Part of a small language model's weights.
Architecture: RMSNorm before each block, learned positions, tied embeddings.
Training: a variant of Muon for these matrices, 250M tokens, 7636 steps.
Each number is 50 + 10 x the weight over the matrix's rms, rounded and kept within 0 to 99. Layers, rows and columns count from 0.

# up: layer 4 MLP up, 384x192, rms 0.14, rows 163-197, columns 0-63
# down: layer 4 MLP down (transposed), 384x192, rms 0.128, rows 163-197, columns 0-63
# gate: layer 4 MLP gate, 384x192, rms 0.134, rows 164-198, columns 0-63
up163:52 54 59 62 62 48 47 50 75 67 59 41 56 67 66 44 41 53 30 34 55 44 71 48 50 41 56 41 50 60 51 48 60 63 70 40 62 43 46 67 43 52 58 55 30 68 54 52 52 57 45 61 77 49 60 61 48 47 47 43 61 55 62 59
down163:39 60 36 60 55 53 57 55 50 55 69 51 46 27 77 61 55 37 61 63 60 46 48 51 34 41 40 53 49 49 60 53 58 50 46 35 49 59 46 47 42 69 48 49 65 56 56 55 52 38 64 50 45 63 42 39 41 55 66 45 37 54 56 43
gate164:47 58 57 35 46 57 46 60 43 52 35 53 53 56 45 47 52 60 29 51 37 48 52 45 49 44 55 62 45 45 43 67 56 56 41 60 53 63 46 46 45 60 36 61 37 45 74 42 50 43 65 49 58 38 45 68 46 42 61 31 43 36 58 47
up164:40 37 50 55 49 58 47 55 30 56 65 55 56 52 71 42 47 81 71 53 54 41 41 47 52 45 61 60 43 61 49 61 49 50 55 39 46 57 28 49 60 51 67 42 47 60 42 58 42 45 40 43 57 49 46 45 65 54 55 49 38 42 41 68
down164:50 68 48 47 56 47 49 35 61 45 44 69 52 70 64 36 65 58 61 48 44 39 59 51 53 49 64 56 48 60 34 58 43 51 49 62 36 36 56 38 39 52 40 34 53 49 54 41 47 51 48 71 46 61 38 63 47 67 69 61 43 62 64 43
gate165:48 53 30 55 39 44 74 50 54 49 57 43 42 60 55 60 55 43 73 54 49 55 57 31 41 53 43 58 51 44 42 48 38 55 51 39 53 48 28 56 41 37 56 33 49 40 60 38 50 61 51 50 54 72 54 62 51 26 53 34 43 29 60 30
up165:53 57 48 33 56 45 58 49 54 55 52 51 52 66 32 32 39 58 65 44 58 35 63 54 41 27 24 49 51 39 43 44 62 57 57 43 58 40 47 48 38 55 49 47 41 57 53 65 60 53 65 47 39 46 63 50 63 38 48 63 51 40 55 33
down165:64 49 40 50 59 57 45 43 54 46 60 43 47 53 46 45 48 41 27 43 51 48 50 43 55 37 48 56 40 47 42 75 39 62 49 59 46 50 53 47 57 41 47 43 55 34 47 46 63 48 57 56 54 44 45 51 48 37 43 34 42 65 75 48
gate166:28 42 58 34 62 69 50 41 35 66 52 36 60 59 49 37 68 64 25 70 42 39 40 58 37 64 52 59 55 52 61 39 45 66 44 39 50 42 52 45 45 41 33 49 52 59 49 53 54 39 66 51 60 45 56 73 47 55 57 44 59 54 39 63
up166:51 34 48 36 43 50 49 51 44 41 56 50 51 59 60 52 50 37 42 61 50 45 43 42 76 52 31 56 64 53 48 72 36 59 34 51 40 33 32 56 55 40 55 60 44 45 52 59 57 66 40 49 50 52 53 55 55 59 50 36 51 58 57 62
down166:42 53 39 46 38 48 47 42 36 32 62 46 69 60 51 30 29 55 20 56 42 41 51 49 60 47 53 48 69 49 51 56 38 56 56 46 37 58 38 64 44 30 61 55 30 48 45 47 52 49 44 44 49 51 61 55 69 45 54 54 63 68 37 57
gate167:58 35 55 58 65 59 54 46 46 39 49 50 40 49 57 38 53 62 62 35 63 53 39 52 45 59 69 42 45 60 68 33 48 48 43 63 58 39 43 55 41 48 60 32 54 51 55 31 38 62 59 49 49 39 48 39 43 49 30 43 45 50 43 52
up167:37 52 30 43 45 60 46 41 59 56 36 80 43 44 55 55 51 59 35 57 16 47 46 49 43 46 36 50 56 49 54 32 45 54 54 43 53 61 71 49 55 64 75 56 60 51 45 55 65 47 52 43 61 36 47 57 49 59 41 54 42 68 63 71
down167:50 53 71 44 63 47 40 51 43 54 55 53 37 51 50 45 63 41 46 57 63 35 51 59 56 50 56 51 49 46 38 40 70 50 57 44 46 40 31 47 62 41 31 68 57 41 64 52 48 68 68 35 49 48 49 69 66 40 55 63 42 64 55 55
gate168:46 53 50 39 50 59 50 62 43 64 46 37 49 49 31 52 41 58 40 57 54 56 50 69 53 64 46 33 40 51 40 61 46 47 45 58 48 53 53 48 58 49 61 31 33 42 54 76 36 51 35 47 52 50 42 50 40 59 48 58 52 56 49 36
up168:64 62 49 65 61 55 48 50 41 46 59 35 55 63 54 42 45 49 49 58 51 43 59 49 66 66 48 46 23 46 59 67 39 44 41 48 54 61 51 38 45 52 51 57 49 46 51 59 61 45 45 45 61 62 57 58 30 71 38 53 46 62 54 46
down168:68 40 50 59 49 46 68 59 43 60 66 56 47 45 63 47 56 73 45 48 49 53 48 45 53 60 54 36 37 50 59 49 59 47 57 48 50 52 62 48 48 44 53 69 33 26 54 65 66 76 47 57 57 48 50 43 63 62 53 45 64 34 54 45
gate169:59 56 51 69 41 62 51 56 62 62 58 53 47 41 19 67 59 61 67 61 40 49 58 59 54 43 49 53 29 44 57 43 57 24 59 64 34 62 65 54 54 44 43 47 42 59 43 40 55 54 56 30 46 46 55 50 34 65 48 53 60 22 61 64
up169:51 46 51 50 41 65 44 39 37 54 49 53 53 50 54 43 44 44 23 64 40 45 63 65 41 39 32 56 71 59 61 50 50 71 49 45 64 45 56 53 33 52 58 51 54 50 34 44 57 48 45 56 46 60 44 55 55 37 40 37 38 37 48 49
down169:62 48 51 44 34 48 60 52 37 52 61 28 68 46 45 34 61 63 44 24 50 57 35 36 35 42 87 62 44 44 53 43 49 21 56 38 35 41 28 60 50 40 54 58 43 49 68 54 50 56 48 55 48 59 50 69 55 41 61 54 56 45 42 50
gate170:58 47 59 42 53 49 48 66 32 49 56 42 70 48 45 26 41 55 56 45 52 52 54 41 57 56 43 34 62 38 35 61 55 39 46 57 47 35 40 50 55 47 51 40 36 42 63 66 53 58 39 56 42 61 54 54 31 64 59 35 54 51 51 52
up170:59 47 53 54 59 51 67 47 41 36 58 47 49 47 52 46 59 39 37 59 57 52 52 49 46 34 49 50 40 56 37 50 56 41 52 62 65 39 44 54 38 48 29 48 58 40 48 60 54 32 51 41 53 68 37 54 48 45 50 43 55 52 44 65
down170:43 45 32 46 36 38 49 43 59 41 52 50 47 39 57 54 54 67 54 41 46 69 45 53 50 43 48 53 63 53 53 52 42 53 65 44 53 50 43 70 47 55 63 22 59 51 65 58 56 63 58 53 46 39 61 50 37 66 74 59 59 52 52 38
gate171:62 57 62 42 45 53 50 41 38 49 45 44 52 37 47 44 34 53 54 63 46 55 42 51 54 57 62 46 66 53 53 47 53 46 47 28 57 56 62 56 53 53 60 52 68 59 34 38 55 53 55 50 54 50 56 46 53 46 60 51 46 65 43 50
up171:62 44 53 45 50 51 42 55 59 49 40 49 54 44 48 42 52 45 51 59 50 39 52 46 64 43 46 51 46 38 50 51 50 59 52 43 40 51 51 53 40 58 41 55 37 54 57 47 58 47 58 45 45 50 53 50 55 56 58 44 52 41 59 46
down171:50 35 57 56 61 56 50 42 52 52 39 45 60 36 28 43 46 41 53 55 49 44 51 56 49 40 50 49 77 53 67 51 47 46 48 48 56 50 51 51 47 61 47 46 60 50 39 66 65 51 52 47 35 58 53 33 42 63 35 50 55 56 46 52
gate172:63 43 40 41 44 36 42 30 36 58 57 39 59 56 52 41 29 47 28 57 45 61 41 60 28 60 42 59 31 64 33 38 42 73 43 50 34 34 55 52 42 63 39 39 51 52 52 27 61 53 58 48 61 64 44 58 75 34 66 51 65 57 47 51
up172:48 56 46 60 44 56 46 27 45 55 48 53 51 61 59 65 55 30 41 46 48 57 51 50 51 49 51 77 47 66 45 53 53 53 35 61 52 48 60 41 63 60 60 52 55 35 40 50 66 48 63 52 57 41 45 58 52 38 37 55 58 42 27 49
down172:46 51 36 44 36 56 64 28 40 38 44 33 49 61 57 50 43 43 34 52 47 57 67 58 56 51 38 57 45 47 39 51 39 52 35 49 49 48 52 55 45 48 48 37 62 39 41 53 37 49 60 36 46 59 55 46 49 55 57 53 54 56 49 53
gate173:46 42 53 61 52 57 47 57 44 52 50 58 62 56 74 48 46 46 58 33 50 40 15 41 43 70 38 42 38 33 56 47 37 53 44 51 29 48 48 60 56 52 48 62 51 30 49 55 56 34 53 37 50 57 52 66 64 44 39 50 58 55 58 51
up173:56 58 63 39 63 52 70 31 67 40 40 57 43 48 48 53 61 37 50 54 50 39 72 55 40 36 52 38 42 57 50 51 47 40 51 38 56 54 52 37 52 49 86 58 43 41 55 54 45 30 50 45 60 65 57 47 43 49 48 47 34 61 51 54
down173:46 58 45 40 43 57 49 39 46 56 43 46 48 52 68 53 66 51 38 74 49 50 53 69 60 46 62 44 56 37 47 36 64 43 43 53 44 41 49 56 52 52 62 58 68 48 54 48 59 58 68 51 46 36 49 69 39 62 66 63 52 48 51 57
gate174:50 31 36 64 57 28 37 47 43 42 54 54 47 62 50 44 62 57 58 45 51 54 39 29 47 57 41 56 56 33 41 69 53 60 70 41 43 58 49 50 42 50 68 62 60 69 33 57 71 58 57 50 59 48 54 46 51 50 46 41 57 22 55 42
up174:44 57 46 64 51 65 65 36 50 53 43 47 49 59 45 58 35 59 49 33 48 69 41 56 61 36 37 55 38 42 52 60 49 63 35 46 63 67 40 48 34 49 67 27 46 49 56 51 60 54 65 57 61 58 52 39 49 69 30 63 39 35 39 44
down174:46 43 66 50 69 53 53 57 55 50 37 58 72 45 35 55 68 46 58 43 37 25 59 61 67 47 54 43 42 44 51 25 53 62 51 55 60 61 54 61 48 51 54 70 44 54 41 51 41 51 62 54 54 44 68 60 48 24 75 83 46 51 54 68
gate175:47 60 51 36 50 44 43 51 52 49 45 48 42 54 41 57 49 62 53 59 41 45 34 38 61 51 51 39 50 43 38 49 68 51 49 54 46 43 29 59 48 58 64 51 27 54 54 61 58 46 41 41 68 36 42 42 31 51 40 61 53 68 52 54
up175:57 55 39 42 42 52 55 37 50 44 31 60 57 51 50 34 48 42 69 52 45 50 74 49 49 63 35 35 53 48 61 63 34 45 50 54 55 50 52 40 55 54 54 49 49 44 51 42 51 46 51 56 53 51 53 62 54 48 47 52 60 48 60 32
down175:48 44 26 37 45 35 51 39 46 38 38 46 37 50 53 46 51 51 53 41 64 43 43 58 51 49 57 60 70 43 60 65 48 39 48 37 45 34 45 60 49 45 58 44 55 60 60 63 39 43 56 47 67 49 53 56 39 44 79 47 50 56 42 47
gate176:51 50 58 40 74 68 43 51 59 55 67 68 63 51 26 66 58 46 41 49 54 54 62 49 48 53 52 66 71 46 45 34 60 35 41 50 44 48 59 38 56 46 29 48 50 54 46 59 43 45 56 42 35 47 57 33 39 67 54 30 68 46 60 50
up176:61 50 41 40 46 70 71 57 54 55 58 48 61 76 41 64 44 66 46 33 53 38 43 67 44 49 64 58 45 51 35 22 37 64 48 61 58 32 53 47 59 64 46 50 35 63 42 53 68 32 60 36 57 54 41 67 50 53 51 57 62 51 40 35
down176:50 61 58 64 34 43 54 47 40 37 40 30 56 55 73 23 40 66 50 42 46 45 52 51 48 46 54 71 44 41 60 44 62 42 61 55 46 61 47 42 57 45 47 67 52 55 58 45 35 49 43 53 60 36 63 59 40 66 66 60 46 46 55 55
gate177:51 52 58 52 47 61 56 54 40 58 30 44 55 60 56 68 30 63 71 43 51 44 44 45 35 51 56 57 56 42 46 40 55 65 41 61 71 47 54 75 76 57 47 61 41 45 52 72 30 41 49 60 43 31 54 55 43 51 47 52 61 47 54 46
up177:52 32 51 40 51 45 42 35 50 52 49 54 54 61 42 50 40 50 64 44 43 59 42 77 43 54 35 46 65 34 53 52 41 56 58 47 53 49 47 43 67 55 43 72 50 53 61 53 49 68 47 50 79 48 61 47 40 59 48 51 52 56 34 68
down177:57 55 48 53 49 51 54 47 43 54 46 40 62 64 56 67 49 47 61 54 64 47 43 39 32 45 42 56 52 55 46 50 57 38 34 39 53 46 37 53 56 54 52 39 42 30 53 55 39 54 61 59 50 55 52 52 51 50 57 50 44 56 48 52
gate178:37 57 51 55 44 43 22 53 57 48 73 74 39 34 48 36 54 50 42 37 44 37 53 57 61 42 43 35 63 42 50 47 31 45 38 53 60 62 76 57 33 49 60 60 50 56 43 34 52 58 38 43 38 36 75 55 66 60 55 55 26 55 48 62
up178:51 36 47 66 45 46 50 35 52 54 53 59 51 42 56 44 45 59 55 40 66 53 43 67 38 39 45 46 57 57 91 43 42 61 45 31 45 49 76 58 39 46 59 49 41 58 60 38 39 58 50 54 60 37 63 52 53 79 39 52 50 47 58 53
down178:62 55 47 50 47 46 32 54 59 45 44 72 35 33 46 48 46 48 37 37 62 46 31 65 47 51 54 54 59 46 60 48 51 56 44 45 45 50 60 55 53 48 57 49 49 57 44 56 49 68 44 42 38 60 44 43 39 64 47 38 43 44 59 31
gate179:40 52 42 57 69 52 57 51 36 55 42 58 44 59 49 49 52 47 58 59 56 64 57 29 49 62 50 56 60 62 55 40 55 33 69 53 67 51 72 42 50 58 30 60 34 66 46 30 29 51 57 67 51 49 52 63 58 41 50 56 60 61 52 41
up179:44 42 55 61 49 57 62 40 62 38 48 74 44 57 53 45 47 48 61 74 55 39 53 46 39 43 43 48 58 51 44 50 58 51 50 53 55 37 56 52 54 50 38 60 53 37 57 52 41 48 51 32 36 58 43 74 40 47 56 67 49 52 41 56
down179:49 33 52 49 47 54 57 57 54 41 33 54 50 27 56 37 52 46 59 48 69 43 63 78 57 69 50 53 53 55 55 71 55 41 41 50 35 52 51 51 56 37 47 53 56 55 54 34 77 46 48 40 41 60 63 41 31 28 49 48 57 61 28 37
gate180:46 59 48 52 45 43 37 53 56 70 51 46 41 59 88 57 48 57 63 47 50 47 37 44 59 56 60 43 40 59 51 49 39 41 60 69 55 55 59 44 42 56 42 46 48 63 40 57 43 48 52 67 59 38 56 19 56 55 48 36 47 56 57 53
up180:30 68 34 44 54 55 32 38 51 63 23 47 38 48 56 46 58 46 36 44 63 53 54 45 52 45 63 52 41 62 47 47 59 51 68 49 56 62 57 26 38 61 71 53 45 69 48 35 43 54 54 59 38 68 46 45 55 37 61 54 53 48 51 62
down180:50 51 33 31 51 38 48 47 46 50 37 42 47 51 65 59 72 49 52 46 53 48 30 47 39 21 53 45 38 63 49 55 47 54 52 43 41 34 45 34 54 72 47 54 40 44 55 58 52 53 62 50 54 35 53 61 48 42 54 51 30 58 45 75
gate181:35 45 52 61 52 48 29 28 48 42 54 61 57 39 48 44 39 61 58 40 55 55 53 54 51 52 54 61 60 53 39 62 68 29 78 68 58 42 50 50 56 37 65 35 35 60 56 55 66 37 46 49 54 48 48 50 64 45 46 44 49 67 57 69
up181:52 52 36 54 42 61 64 42 56 45 37 43 58 49 47 69 53 61 55 45 62 51 34 35 42 51 40 35 54 55 47 57 40 52 33 27 44 46 57 41 51 58 57 50 38 47 50 51 43 48 62 81 73 58 38 63 71 58 60 57 47 28 37 50
down181:39 40 66 25 43 34 40 57 72 38 67 62 53 40 34 64 35 54 52 44 55 55 62 40 55 58 47 61 53 53 59 57 59 45 46 58 54 43 53 41 54 63 43 39 37 68 48 68 36 52 58 47 32 37 48 41 44 27 70 35 56 63 64 35
gate182:53 56 65 54 46 43 30 64 49 44 57 50 52 61 52 30 38 49 42 53 53 52 47 43 49 44 63 19 47 49 50 50 53 66 39 64 64 45 55 59 49 53 45 61 38 69 63 42 58 69 50 49 73 52 63 32 43 35 49 47 33 54 61 63
up182:44 31 55 52 61 50 68 51 72 49 63 55 75 56 47 56 61 45 41 38 40 52 47 54 35 35 50 50 74 53 46 60 64 56 55 33 46 64 48 36 35 50 79 42 40 65 51 43 35 37 44 39 32 58 65 60 47 64 43 56 60 49 30 45
down182:65 30 47 59 63 45 52 47 43 56 28 51 60 61 38 48 38 42 54 38 32 37 45 56 48 57 37 55 46 40 48 53 50 43 52 56 49 71 35 27 33 27 61 42 51 31 61 49 73 52 34 44 56 52 54 49 46 64 62 39 50 50 53 29
gate183:56 54 42 54 51 45 46 58 42 65 63 47 53 53 42 60 59 64 46 53 42 45 56 52 53 54 49 56 46 45 49 57 52 46 63 48 71 41 42 61 47 39 58 45 40 45 53 39 54 49 53 63 61 40 42 41 41 46 43 53 46 41 59 35
up183:30 63 46 35 59 53 47 44 31 46 39 70 57 54 60 34 48 35 31 35 64 52 40 57 57 67 54 47 55 59 46 36 48 38 47 45 39 71 52 36 47 49 43 34 43 49 48 46 43 64 55 56 32 38 32 66 60 38 44 64 42 63 53 47
down183:34 40 45 51 56 71 39 43 41 51 42 31 33 43 69 68 52 54 44 49 41 53 60 45 50 59 45 57 45 53 36 49 60 55 55 42 34 46 43 44 37 38 48 61 49 27 53 64 65 49 48 43 62 45 56 53 65 57 58 32 60 53 49 46
gate184:55 43 53 44 56 61 54 44 66 40 49 48 47 45 49 57 28 41 47 47 61 37 45 34 47 40 41 39 25 54 44 36 37 54 61 39 39 49 67 55 54 59 49 55 46 58 51 48 55 27 33 40 65 41 51 50 61 51 39 46 51 51 42 25
up184:56 75 62 51 48 69 65 41 40 36 48 40 71 59 62 56 49 45 46 34 49 65 41 75 52 51 42 51 54 55 63 41 43 47 54 58 48 42 44 59 61 49 58 46 60 40 52 53 47 48 51 35 41 42 57 32 58 40 48 51 51 56 48 41
down184:46 51 44 50 49 39 55 66 57 62 48 29 58 24 35 53 39 38 49 40 44 44 60 40 59 57 54 69 50 73 41 59 35 32 64 75 50 56 54 31 37 54 50 52 41 50 40 49 60 44 63 55 43 40 50 50 44 56 44 63 48 62 53 53
gate185:31 75 42 64 30 61 47 64 46 44 51 35 29 53 50 51 48 41 57 83 43 71 43 37 45 47 59 43 55 52 37 50 54 49 45 39 59 45 65 62 45 44 42 51 56 47 28 47 40 59 32 59 68 41 64 53 57 53 28 50 52 50 51 31
up185:56 40 41 67 45 42 64 59 62 58 46 74 43 33 60 69 26 66 74 60 67 51 59 59 60 41 52 51 40 57 65 47 43 55 42 29 48 70 42 51 70 57 41 45 49 69 45 44 60 25 33 47 67 64 47 44 60 63 51 57 54 43 45 59
down185:64 38 61 59 69 46 64 57 50 53 57 72 51 44 62 34 52 53 65 47 48 45 51 49 58 66 51 46 49 63 34 61 41 44 50 33 47 47 47 43 48 47 33 37 29 58 62 58 42 46 47 61 48 60 45 30 57 63 41 66 62 48 49 48
gate186:66 52 37 36 41 40 48 68 62 36 50 45 40 38 53 39 55 64 52 62 57 35 44 40 48 56 53 48 45 44 39 37 42 59 52 51 60 33 62 49 35 47 48 38 30 46 40 56 50 42 64 48 58 41 44 58 31 61 52 47 48 39 38 57
up186:42 33 39 44 57 49 65 54 42 42 52 64 47 27 51 41 30 54 70 62 68 40 49 58 47 45 68 29 58 32 57 55 56 55 51 63 34 42 67 48 56 59 43 57 58 45 52 35 46 58 40 58 56 34 49 54 52 58 60 43 56 57 21 53
down186:50 45 50 43 71 65 43 32 36 51 44 52 66 46 57 53 48 59 49 55 53 45 50 69 54 48 40 48 54 68 66 53 50 26 46 56 48 40 48 76 50 46 59 67 38 34 42 61 55 56 39 52 74 74 40 51 36 62 60 45 56 57 49 59
gate187:63 66 37 48 45 58 63 51 35 35 43 51 68 71 63 68 55 48 47 40 39 49 54 60 49 52 44 46 39 63 51 43 58 76 42 43 44 42 55 52 55 39 50 66 53 57 60 57 43 49 40 36 46 48 62 33 49 59 50 25 47 47 65 32
up187:35 54 16 40 52 49 51 56 32 41 44 45 63 52 71 47 51 63 56 50 60 50 53 44 58 37 47 52 53 62 37 72 43 36 53 27 67 41 45 46 59 55 40 41 44 53 43 45 52 46 48 43 53 39 45 46 42 44 64 63 55 59 31 45
down187:60 56 49 55 57 46 38 59 54 46 48 47 55 56 53 54 47 43 59 39 41 43 39 43 35 48 36 66 43 49 59 35 48 53 57 61 59 38 36 61 45 53 54 48 55 44 51 61 32 70 61 60 42 60 40 47 59 64 61 26 33 47 57 33
gate188:47 53 46 57 59 49 52 34 57 53 29 50 39 47 63 41 62 43 55 28 50 50 60 57 55 48 68 53 23 64 62 62 55 55 50 58 38 49 50 59 35 45 41 47 35 45 58 57 47 48 64 61 54 43 47 62 62 37 67 40 56 57 72 22
up188:54 48 66 58 43 49 61 64 46 44 37 47 59 56 43 31 73 52 37 46 44 35 57 36 68 53 63 54 28 51 61 54 55 52 51 58 54 45 69 38 31 63 53 47 62 42 50 44 31 33 37 34 48 55 51 43 66 38 38 69 50 41 55 56
down188:33 86 12 47 48 63 52 48 43 66 61 26 70 43 62 59 39 55 53 46 67 51 39 48 42 46 49 57 45 63 46 65 59 41 51 39 50 62 41 51 41 39 59 41 43 56 45 33 64 58 42 64 44 58 46 38 45 45 53 48 56 54 44 35
gate189:30 54 51 64 60 63 54 52 50 43 43 62 50 52 73 55 60 45 33 56 45 52 48 55 51 49 46 51 56 72 49 57 39 30 47 52 52 49 59 30 50 39 50 33 72 54 43 55 59 56 46 41 51 56 56 35 46 36 73 49 47 59 54 39
up189:73 42 64 60 51 55 44 55 46 44 55 53 35 56 39 45 56 52 39 51 59 56 53 38 41 56 60 46 34 49 48 57 46 54 45 69 54 48 38 44 38 47 40 50 50 47 53 43 50 56 47 49 55 38 50 61 68 57 65 56 50 54 56 46
down189:33 53 39 38 63 41 65 49 53 40 43 39 40 42 41 56 44 42 63 48 54 60 67 48 41 55 35 51 58 53 47 55 56 36 55 52 44 62 56 52 56 57 52 55 58 53 44 54 70 50 39 56 42 76 54 35 29 51 61 61 49 49 48 47
gate190:50 43 56 57 51 45 44 50 34 54 53 65 61 45 55 59 49 37 45 42 45 40 55 41 53 41 51 55 74 50 53 41 47 56 49 43 49 61 54 42 52 45 41 51 41 66 51 61 56 53 53 56 32 52 68 43 51 60 57 57 44 63 62 61
up190:44 45 43 38 47 44 63 45 41 63 56 52 43 53 53 42 54 35 59 49 51 31 59 32 51 57 64 52 39 48 38 53 53 49 65 35 39 41 37 49 56 53 57 64 59 45 47 47 53 52 49 67 56 66 55 54 57 54 43 69 52 44 46 37
down190:52 53 55 51 57 66 49 71 36 72 46 51 49 55 50 40 58 65 45 52 60 75 40 41 54 68 45 41 51 50 51 64 54 41 43 51 58 58 44 60 46 68 38 50 49 55 51 51 60 52 65 55 46 46 70 56 39 52 38 59 52 49 52 54
gate191:50 40 43 38 46 51 51 40 47 30 50 38 50 53 40 46 53 49 48 47 43 51 55 57 39 45 61 63 51 70 39 57 47 58 62 58 54 62 36 51 46 56 39 40 43 60 56 54 49 53 44 51 57 44 54 45 47 52 37 52 51 46 53 53
up191:60 51 63 50 37 58 52 50 46 53 43 40 50 50 55 57 55 48 49 53 42 49 62 67 41 65 60 60 52 42 48 38 36 52 41 44 54 49 44 52 53 46 40 53 55 56 58 32 53 40 56 39 48 36 51 40 61 52 44 35 51 39 34 51
down191:51 49 39 50 53 41 48 47 44 41 47 65 65 46 63 40 48 72 58 56 56 56 64 53 55 48 68 35 55 51 62 63 54 62 51 71 58 45 36 45 56 42 58 39 48 38 65 50 58 59 44 52 54 40 59 49 51 41 64 43 77 53 60 60
gate192:40 42 35 37 51 49 45 53 56 48 43 45 58 62 46 51 55 69 62 66 44 49 46 45 50 65 39 48 62 43 79 37 38 60 52 56 25 48 53 41 55 47 52 56 48 50 39 50 59 44 66 46 64 48 55 62 57 50 37 60 56 49 51 42
up192:48 52 69 40 45 39 62 37 45 44 55 55 40 49 55 55 38 50 52 41 56 56 59 62 47 56 51 54 60 56 52 34 49 30 41 55 55 39 48 61 49 64 56 47 45 46 47 33 41 51 47 56 23 48 66 59 59 50 56 34 43 63 53 43
down192:63 45 56 42 58 60 48 53 52 41 50 26 32 39 56 68 47 54 41 38 54 64 53 57 40 51 66 55 42 44 51 66 50 53 47 58 45 44 39 48 56 61 52 53 44 56 71 41 48 52 42 48 54 50 40 33 47 48 43 52 59 56 56 38
gate193:45 66 44 47 47 53 45 60 51 47 50 49 63 48 66 59 61 51 74 57 44 39 50 51 51 54 35 59 48 41 51 46 51 45 64 48 41 37 55 55 53 46 59 48 50 38 47 57 39 54 59 57 51 60 75 44 32 49 44 59 64 32 43 36
up193:44 58 35 42 54 58 41 59 52 40 24 51 42 51 47 60 74 52 59 45 50 50 43 45 45 61 42 63 56 39 43 38 29 54 57 49 27 44 61 28 58 62 51 64 45 59 54 49 43 55 29 44 52 47 49 47 04 49 44 48 52 42 73 62
down193:48 67 54 46 52 32 41 69 48 42 39 62 62 50 74 58 39 54 73 53 45 47 48 58 51 48 23 49 48 45 53 67 44 46 51 33 56 29 49 40 49 52 48 64 49 48 47 61 40 47 32 42 44 43 61 44 14 60 34 45 44 49 59 69
gate194:61 33 35 63 48 42 80 51 45 62 31 39 80 50 28 58 52 49 45 58 51 54 54 56 63 32 50 44 45 44 50 47 47 47 50 52 46 44 70 46 43 37 60 51 59 33 45 36 44 44 36 36 52 38 41 70 50 61 49 50 63 51 48 53
up194:62 62 61 43 52 48 45 46 67 47 53 47 59 50 48 40 40 57 42 55 49 58 36 42 36 41 41 42 43 49 63 64 48 56 41 37 21 47 45 56 44 62 33 53 50 62 33 52 42 42 37 25 69 62 53 63 33 41 67 52 47 41 52 49
down194:49 46 55 37 53 66 40 45 52 51 65 36 62 54 53 37 55 42 59 49 46 63 70 42 66 31 61 60 43 59 29 51 60 71 42 62 40 41 49 52 52 33 43 58 52 48 48 64 62 51 27 46 55 40 40 30 45 41 74 32 49 48 52 48
gate195:47 64 69 45 58 65 59 65 69 54 66 41 60 66 41 46 53 51 58 56 52 65 49 50 46 39 54 58 44 53 55 49 66 47 69 45 42 54 50 48 46 49 45 38 63 60 62 60 64 49 53 44 59 35 36 54 43 64 58 40 60 45 65 53
up195:73 69 48 57 44 29 61 56 56 59 53 38 62 59 51 36 52 41 58 44 48 55 51 45 56 51 47 39 66 42 48 52 40 40 38 36 36 52 52 42 58 40 73 43 65 33 48 33 33 41 53 52 58 63 56 54 38 70 48 59 51 44 49 43
down195:55 60 56 66 45 28 43 57 52 47 38 71 40 45 52 29 56 51 38 63 67 56 64 46 55 32 56 37 54 49 42 50 53 39 47 53 36 54 51 45 47 52 64 46 74 55 50 55 71 64 40 59 32 58 40 48 55 61 29 30 57 64 34 57
gate196:56 42 58 45 45 66 21 62 52 36 55 45 38 56 47 56 46 58 38 70 68 48 47 55 38 71 40 16 44 53 53 52 48 61 38 44 50 48 52 35 48 38 52 56 58 40 64 45 44 49 60 55 42 64 56 44 61 73 52 38 41 36 45 22
up196:73 39 44 52 56 58 53 44 50 65 57 43 50 42 45 53 47 53 39 53 54 46 64 50 66 47 52 54 49 66 34 46 65 51 33 58 41 48 54 70 39 52 46 48 50 52 55 48 67 31 53 68 33 50 37 46 51 39 49 50 48 59 59 40
down196:52 53 47 77 52 21 55 54 68 54 42 36 70 21 57 63 40 58 49 24 55 53 51 44 43 45 44 40 28 62 52 41 70 56 34 58 50 61 53 43 46 71 54 43 63 46 65 51 48 66 46 51 36 43 44 39 52 39 46 46 47 67 62 41
gate197:43 54 47 39 47 46 45 65 54 46 49 51 49 48 48 50 56 51 49 58 49 42 46 50 53 37 50 34 56 58 53 59 54 40 51 51 40 62 52 59 45 46 41 54 58 48 36 46 63 59 45 45 53 42 50 47 48 62 52 55 57 53 49 48
up197:52 64 45 46 45 43 45 45 37 40 45 37 59 50 44 37 51 58 54 53 53 59 36 42 41 49 56 60 34 61 52 53 52 58 49 48 51 43 43 62 61 48 54 49 59 53 40 36 47 49 41 40 48 50 49 56 38 56 50 56 41 41 38 50
down197:41 56 47 66 31 57 40 51 46 55 41 45 51 51 51 67 52 52 44 57 53 49 46 54 38 54 52 59 44 60 59 57 56 50 46 45 41 48 62 61 44 41 53 56 52 45 64 35 55 67 56 44 40 66 48 51 32 54 47 43 31 57 62 49
gate198:41 51 43 56 46 38 51 44 62 50 44 49 66 52 66 37 52 55 41 66 72 33 52 42 64 67 66 44 50 43 61 61 56 58 36 53 44 61 41 77 46 66 38 53 36 48 48 41 40 55 58 55 43 55 44 46 43 52 60 46 52 43 52 42